Part of a small language model's weights: RMSNorm before each block.
Each number is 500 + 25 x the weight over its row's rms, rounded and kept within 0 to 999. Layers, rows and columns count from 0. Numbers have three digits each. The size before them is the row's rms in percent of the matrix's.

# layer 8 MLP gate, 1728x320, rms 0.183, rows 873-906, columns 192-255
098:466515480484508535491485494482470475424473464494477516516523448528473533458522497488531504524517508489508506445503506468505515514493512505483512487500468480496483492468503485524527501490466510
095:498523506502488482484520495539487523504566522527458495485563512478511498508477515527525481503496516493519443438494504471537486488515529530464463503477487490531476502484497532456521497522571483
106:521477504482481479537483479493489487523513523471494519517474479500465524499537471501501546508475490484479554514505530489530524523481454481522506540557495497496463526460486537502535481500528516
097:500465502507484509490502483489478513520505509453454570533493497498532477502444499475507503507489467480454494500538513557484512478478548515486486523506518506511480469489481506478483505515495517
100:495505505500524505493484472520470518513485473463538532498469467557515506468514533469510539514484562517477478473496511498500516550574475520472501463507538501512516499478516541500497515491470529
096:501469448498507504512495486548472518490501470506437491508518484537518506517487526510462539516491493500548511524515450468496533494548501491502478486540504510500492535487447511524543513505501496
095:449478492474512466542520505520473465506491496480545540496487475497508469530481528506488530492526510480435537532550502521473477457505544474503511465473518502522489504464511437505484500524511516
104:505472492527511469530499514485537503530532502453498491483534494517505518480528495509438529494511497460502500514496487497485499490543489482456498482513562551561470493481501469506540517492470532
103:506529479517490475487508522503500499534519518539505471489525494536492513499514502548526496521479532477529499467485466525499481558476484474489513508506533476465473503501541501517514500503474519
093:483492521526509448513489495454464494517499465523466511495535516516485502503517480509487515486496428510494485492505492494531541512508494466481470513459482505548536534513528463493525465471520509
100:465523483529482486485492505496509476501518532511483541484498498498520481502546534510504538527506511494484461522499553545500488526460485477542519495507495474474468518525500512497495518497508491
105:476515472524489514450496533510497534524501462490503495479429546504475515507517480493504530496489516500561547549464514522462426480498488497511512491491533527490473467473532489483472496493479519
097:511526508543509549506498514487478496482487479484515475502550508483499471506505517535491530561504461423478484510532507493512494465504491487530536486442461542506473528459477489468486470506472507
119:499435486499446516465524540504501488496501518540492496470536476526528507510492476493495537492462493477494466443498549500540541512499492520519505481558502464474496489499499525463519539520507531
091:515537525525533495506485539481508490443521495560474487554471539508537473493495529519502475489569502506521485455494510504464485468507540501528509507541500458478484498490496544472482534535513487
107:491446506493483529512503493485485498488511504485508505529491479522501485552521501519535490521549492485522495516508477559500481486510500502488569461504517533495503538478501482497498474516538505
104:543525521503503523466482522489487508507549487514489497445513482528468471461529504464523488539513532554507530519525563497494490509512488468497525510503550492508488489514487532499506519486490540
097:504533488488461533482512525488484468488491536515464489507518505520523435483487492487516474511498484471516493460466514450460523522508500461506527522510502462514479534533463544515463480484504504
110:512481457511482508470504515522485517505475524500484515510491510546534509500489494489486505471503525531480515539510546524512561490463497467545500544477481506475453468487494496487463525544482495
105:541505522475456474503473484491495508495475456488528532508486516484502518509466510486521492500532512484486491542511494495514505485491486542509492530468540541487515534542555487488482523513530450
111:508518459485542459481508520541493499473522455511463536505492461498505453491532502524497510522530513536519478494478462517483510496479496518509513511525514535444507510447482474509499521513527492
095:489509482518509472470524490548522493505507514471489482533497506494510496499531485500494504521460453509492480492511493515467492527462485497502525507480509484477504527542448543522498462471509479
101:529480509498493487511476515558439527523492518484517452509473479468490489495541498473486498508479487526497525504500466470507509486543450507509499489529557493527481505512514481488475510495484504
106:484512498463485516461495506507473443500513432510556547519473525506509465508495464501451496533513504517505505480484537503509484489497482502506506502538507487489493498502510471492526482510520535
107:425492467498499500524476530488505478501529494534510499506507497486519513502472498525489484476499491499503550512515500517522490487492475506494448481495521514498527490479549522496493522490522494
107:514513495454467489521499503482476518530548520496515484492470493493471477532506471478526529416471467495530511488488494473501531487473496506517497497508480517533483495482487475540480518477488538
098:517513494495528501487491493492534510521493502486489521506469485541492511476518487518508511518510480489448543471516500511479501537498514523495506501563473522520496477509521506542512536492496498
111:497490499518529499436510472510531465512501475497494505479511525478480505501472478495473481495532505537499513475486492510460502491455446533510488485513513496476500496523515475496496469500522503
108:477488462487513486506506524497495495526503487469553530493515516543484474461520522526493534502478481508531473530507484506504488503518472498551503470510490457526455556474496513482502492509527476
100:535455487486489487492492473452498499491549510530523458503489515525484505473478485570492457516494473496481504524531511537523510476458521536495510470505511490554474512482464506449472520514500537
097:478483463547532458464518523549515485492528542492453509479423503524515505525500512493508489461508497504499475471500476492488437480454530524560491523506511432493471479485480513514463492503533523
101:553507536510545482498490530504491498479443450537508511502502521497473500517503481464489529549489503510469501514515565479475454454497469499511520486465519519492523524506496463537464459526462499
104:525522496478481502461494484468501507485496544548460532518497442539497487506532493474501479551488523461544497457509524490526512511573485504439490515502487470522526526500510497488455505535520505
105:510496495504476503522492562509512473488520449528463512496492458478499517499516464492525479573540507513520502495506517532528500508445459537513507538528458520523481517494505492513513514478550505
# layer 8 MLP up, 1728x320, rms 0.18, rows 873-905, columns 192-255
098:509526512516496489489472494497543530505528463501483526504482541500510477517525503509537482524551514509488490491460492513493503491480493507511515496472516464508461493509522489529489499510543494
095:532521459513489514476512533497529479450506489543539472515463499498482525506478497534477544499496499541516521518524495469532513474520520429513523485528513501470490460518543538499515459501520477
107:525493522527547472489531471491503487508511475558475471482462510471498504525462540518518472475498444448539479513465525495511488475521473453518472517492475521513558477487452527528510497504507439
096:477493511492500500539524512505522521474488487506542478446485480521531482510485471513474443498494523541525540477527463525511529501494469519490499531487475461504529455504480505521460523500510482
094:487567529459540498474472514511517537461499453490481527455508548486468487511516476511481513502476534512469475523477538452529476497482520475529489487500502507477488498438498537549521494476486519
095:492511521496492498456525486448515485517495490458511511516484520494480512449485472468541490508537496436483510509511525525525497513465491497514501541493463499466549469514518478486493516498511541
098:518538530529463540511485473466534478452504485479511529469533499475457504507459491471503484515467490515456497506494492517473464541519480496533554529457471491501507473531536457495496503451481491
099:525492570507483542535518439492454499468487465508509468513468525536506489488454521509457452497527482487528489493486463482479526536475490552505481470499500474519493507435526504474487484525481484
102:542477532467469485502532480548476455534482522515547454497498497463492500518540499502482477513490509488529513504486485507479527496487543544473471512507497532503514530503503498514545478516448489
095:534469466507460477525475453472520509503479501518498460461536493509492497484483457451506511511511536495476511481468533514515508507479497506478473504554456543518483442526499529488494532499475504
108:485525525468497488482486536490532498525498420487463515524484480512475476505467533512461485482493533528517454453498472530484511502506403489491473509529519524506470518489470480499466548540494490
102:531529543459492508529496493518509459552508510571496527464528478512520486510493505508472520480479499505510529513498514534535498500500484470507521451511492525523518525523518517510516497506509509
095:483487524531470503480522487472481523522515510478513496430507504475472550514503503545520509476476474487485484505498466513486521495469507528454470540546489495540471526523483488503515585530536477
113:489508481460449486544464519509477471501540498492523535494519468525471512504544478523522501494519499469485529476474541496528510515555503496479485508495481488484539474483504490509497488486498493
091:501457491513500488465490493493476508506524507525504542467510522506501520513497477524532506486502522502493492487465531479523468510536477496505481513520446502476505533542485505542464491493482534
106:502501514518508477521512484476489475464511463489498500555481508471527515466467502506521510490494493487451485500540483507524475551500513521503467529484479521544511472493495500571549494484527493
108:511480456490500460489520487571534523486497525518500482506494504497515452460500466525485514511472573469533475515501481484494445493516537506538486524491480532513463512470491478479544511537481493
101:525478521493476541567528474538506466525535483503502490505495514496496528512505522467549548506572525495530457490513525489511527510503499499472492484452488522526502510508510480514550517548511505
109:516506511531491460445526490528522489485487536493529485487474499493453546472507524486507512516532506541471504497493496496448515501513554497490496510539462528510489512498472464524497515509451490
104:496491464517528486496559531442492524487508526534512488466505502479476473485495477499527478516511491510500527522462517433479488487487449520488494476489512482507519531525517504480482545485441454
102:479529452519516537503512468542474504514483523511484519519516456492533465521536512493465463542488478577534516514498502477486495539462491542538492495469479462456502538477473489524502510517493498
097:475479480449518487501489493469498475526496499509536511510532484516469489481522506449503477496561527486517481467498486547479504461530533528524488470521512468519481515507555491453492521492529513
102:488513509444462502523476511496477465535472491485514503510478481486481517493529526544528518521528524512505530498484489503533524498497477480428541478495514499471472498566476528511546505504500545
102:511493510498557483493499506536530494465525493522561531521498528485485494490536430496427543530485509465502491475455505502462513507498553543521503492485494515554467523461513492515469486499492521
106:451467517498521465451509512475476488501487516515466502527527534461550507491515487513494513509515498487526494524544505543504474458524499522489557438489479499502474530483495515519503568539454536
110:549488465478470486471452486481476531497515503525497500515505549526473487525499459456543533465485506536524509501474533476459474502507489488506480476480483502532504475491491489523495543524471522
100:492493518518522488513506543498548497488512529484485478515535503511487498488490498472441546512514518539476492516522447511481492518491524509503508548485503539473469503490509452486524536469531483
104:519512479505440503498503461476494527531448522515496445512483505513518474516477547524510517466506517524484503516467515496535514467510516504517542508479477466516507474497442521548522501468497523
112:488501513477452498526527463493482471441505512558478522468483474514521487468506515513491498489467489512510533467487516536565531456522501491496477474499484545459457507524483514505502457508484488
099:481541538461472478478463493488512512507485484492512515503515472471493477544500480511528505515527492512466524506535511514465463501519485536495483503509528534484562501487526508533449485475486502
097:454534509530508510510570472536508494505514515493448477470526468508461477484501516516506534467526473530505544496507466484511482523496509559527501492491475473480491518451498497486546490502510529
096:534497508508512448560514515507542491492461505483487495514504533536465490517465480520460535534541515518518508504460547526504457508506501511513494501488514493507500507496495477517485479539520489
105:501485455489511541535492471498523492527492480467519497513483514533479489529491514498493526502498501479492525474487528439495501466512511553515538497499529471473477501450528497453518521468540502
# layer 8 MLP down (transposed), 1728x320, rms 0.164, rows 873-905, columns 192-255
101:467508486543500490540487498492515532457542476488500474494509440483515492507510525489529471506499527479507464477491504482497491494446509544495495480452517517547534513500500519490490519514454521
099:468479525498471523502530495534561527503507488460504518501521503522515548520526500503534464500465502472515467448522513487505503552499485500511484535525480518483447507488484492515541522497525476
109:492458502481484527499515481485511483508502469453531495481468508482518462515482466507515498493485548502505490525487482492529486511494547537494500513455472452479501527510486495553494515515525521
096:539497524513498533530490514501493523538490481486497507524485483489505543499459514526497477492510553518515525512530472512522557486475541510517511469520479489521469478475502500507451497481531507
101:521480486511512488507504486519496454515480473491523523490499499512502483524450535497502544491536498521490525515571506444544496567532469500449501478492521448484480526491482473516518516520503522
100:492517477478492510522535478477534496490502527515506498500502506523503477507461525447497536500565492488508506508492486484479513512520510509565476503469431505538515534471515523535518485506508562
096:507482593480526523480501471509521518494480502499502508438477493509515513519493494497461514502536469522546477475502480431488561559490501473522478493496453558509472468497523507514467483494462507
102:536509481524481488500572478511469488482528544483507471458473487523501480522464508467498470473527526521490449499512473519489467531533468498465473474492475527538489502472525509455463509462455493
104:510475513527476522527509455511478521484498483467520497512527500459485487515509490503465513492477568475527507533495501503509494522477520532433474540456478478498498503452487471515474452508514492
096:519442531491502506513477519512486443483455477496525477503485428482517474502499506513496495542498515513496541429497469470495509505454520495496515465513469457531481488516508514525501541538453539
099:537481467502488438505482502500524495503484524518536502483483568512506534542493496437534501523468490467483483539541480462478516485520537502514516442501531476479486480521487445460513476497530469
103:509494484528551516494458463466487499495523533522532559464491549500529486504523492488495474493499497476470560454435504455531480505519522466489545475499492508529506491479470481501509530488541471
098:485489483547510523534524503487497509445506498530487455506464513536450464487502510497510456442539533478479498499468464524483511486495481515502497491484455519508508540531497521508495500480481527
106:501471524520475523483513483516504487494481487491528483510466535549520568535519501505517488538455468490529512527516501549491450487483517535515505500516487520476503506474498488513499498459464515
096:471459507488488479509523473506480518499478513535502531500510470507513517503510514473519492512492487523506489443505481483518512543471453465493506470480467492481502489473465460493494531497437481
103:497550497520517495468467485515549526486497471447496538535521485502470500485491512478526470505472551504486487535485511466478492527501447508481502487519500510491491503481466548494439537477487510
108:499498488494531514526485470500471462463553520502508455492508521514478484475523508471487503511516471491522469464499538507494513502462515497514483485552512459551507521487505472493526542555479479
109:520488481533494523520515521511528501485495484571502494528525505484475514503517511484499509508510523494495527505465486485572564492504482523470519503510490512497475481498515471525561509531515531
106:517422511452482519520487510524504491462530528486505478443501489480467492503478520490577533486507512515501481478501527458527525489502535472483501494515512537479507523514501484507467547495525467
100:490483506471507541491509477544509478520471506525528490518480502519526506510480532487477465503506507511488509504498509498441503509476498507493515474547438528513469483515465479497495486454453494
105:460493481512566495500489514512542473510467497555469490492477472467484497515487497510518504480506477530506501527523445527524537497481460470508546458499540497473519556486455506488473503500513477
100:485449507526467522475498504518520437521512456471486521525521519491487492504462483501488500503494473510482490506498500484512472508475485509506506521489536514508487517493509522565527508507467515
107:516521499492509490470536460469482518525537496542513524505486452507524496494488489519523536500494497549482528515488531519494471489562495497547474508505492457485542492523516497514544485530527476
105:491483526555552499504495478507520512477504506497510545528509447525479541472566475517530538517517534499475502510436520504518513452503517512527485478491548518529523482531518540509464498455480523
105:511480508509478519499508491517515450485485511496489515526480503507520484497538514553516527475460511532544476485533502513474529477523527525478527533502524509516473529512509498481536509492466524
105:540454521468466457519495504506518468493541520518489475516475549522468519454486494522513476456508493508539478510482473501488483508495505503507528482488479488518537500533495464485516516520505540
097:436545510475447517488501507494485501473514529486484469514527544496512467515510517490474498511479491476525487510558544508491488545533508546533526506485489527450484469529516540477518511481503494
104:514531540485468489512548463512534542491475504497471513472521495523496484497489503511500477515499508545499519519471516475533492446487482531522506523511496455483445473516508470529520497505476469
108:524520495487496497487505513524541515497503491491470526472536502514508506501464549486491502540523512517474529520514531488511472520536523537544504476508492539477481536523472540499513521525532521
102:492528505471485541525531500496520501504479493468462510519534545455484536534472492473522529490492477446500490519507521489429505521528510467505530512496514535467544446461473505493488515465492548
097:505527489540523522510520523522541519497497528508449490531477484493477506499459516487494501499466476476528478537497519539488503494473492487517496488428505507491476538497475537522453528535493506
094:514527443511516511469550497501486521510577494547494479488483483484520534518497509543497472515524455447519495517492482511512487524476517474499533461479523474443513534520473524481498519485527483
106:450467453446491526477493504489478495481546495498493497506486501527508556498494476474490492475506479510489499496459503517486486532542536501457501492486466468506491503435491497485478473483516512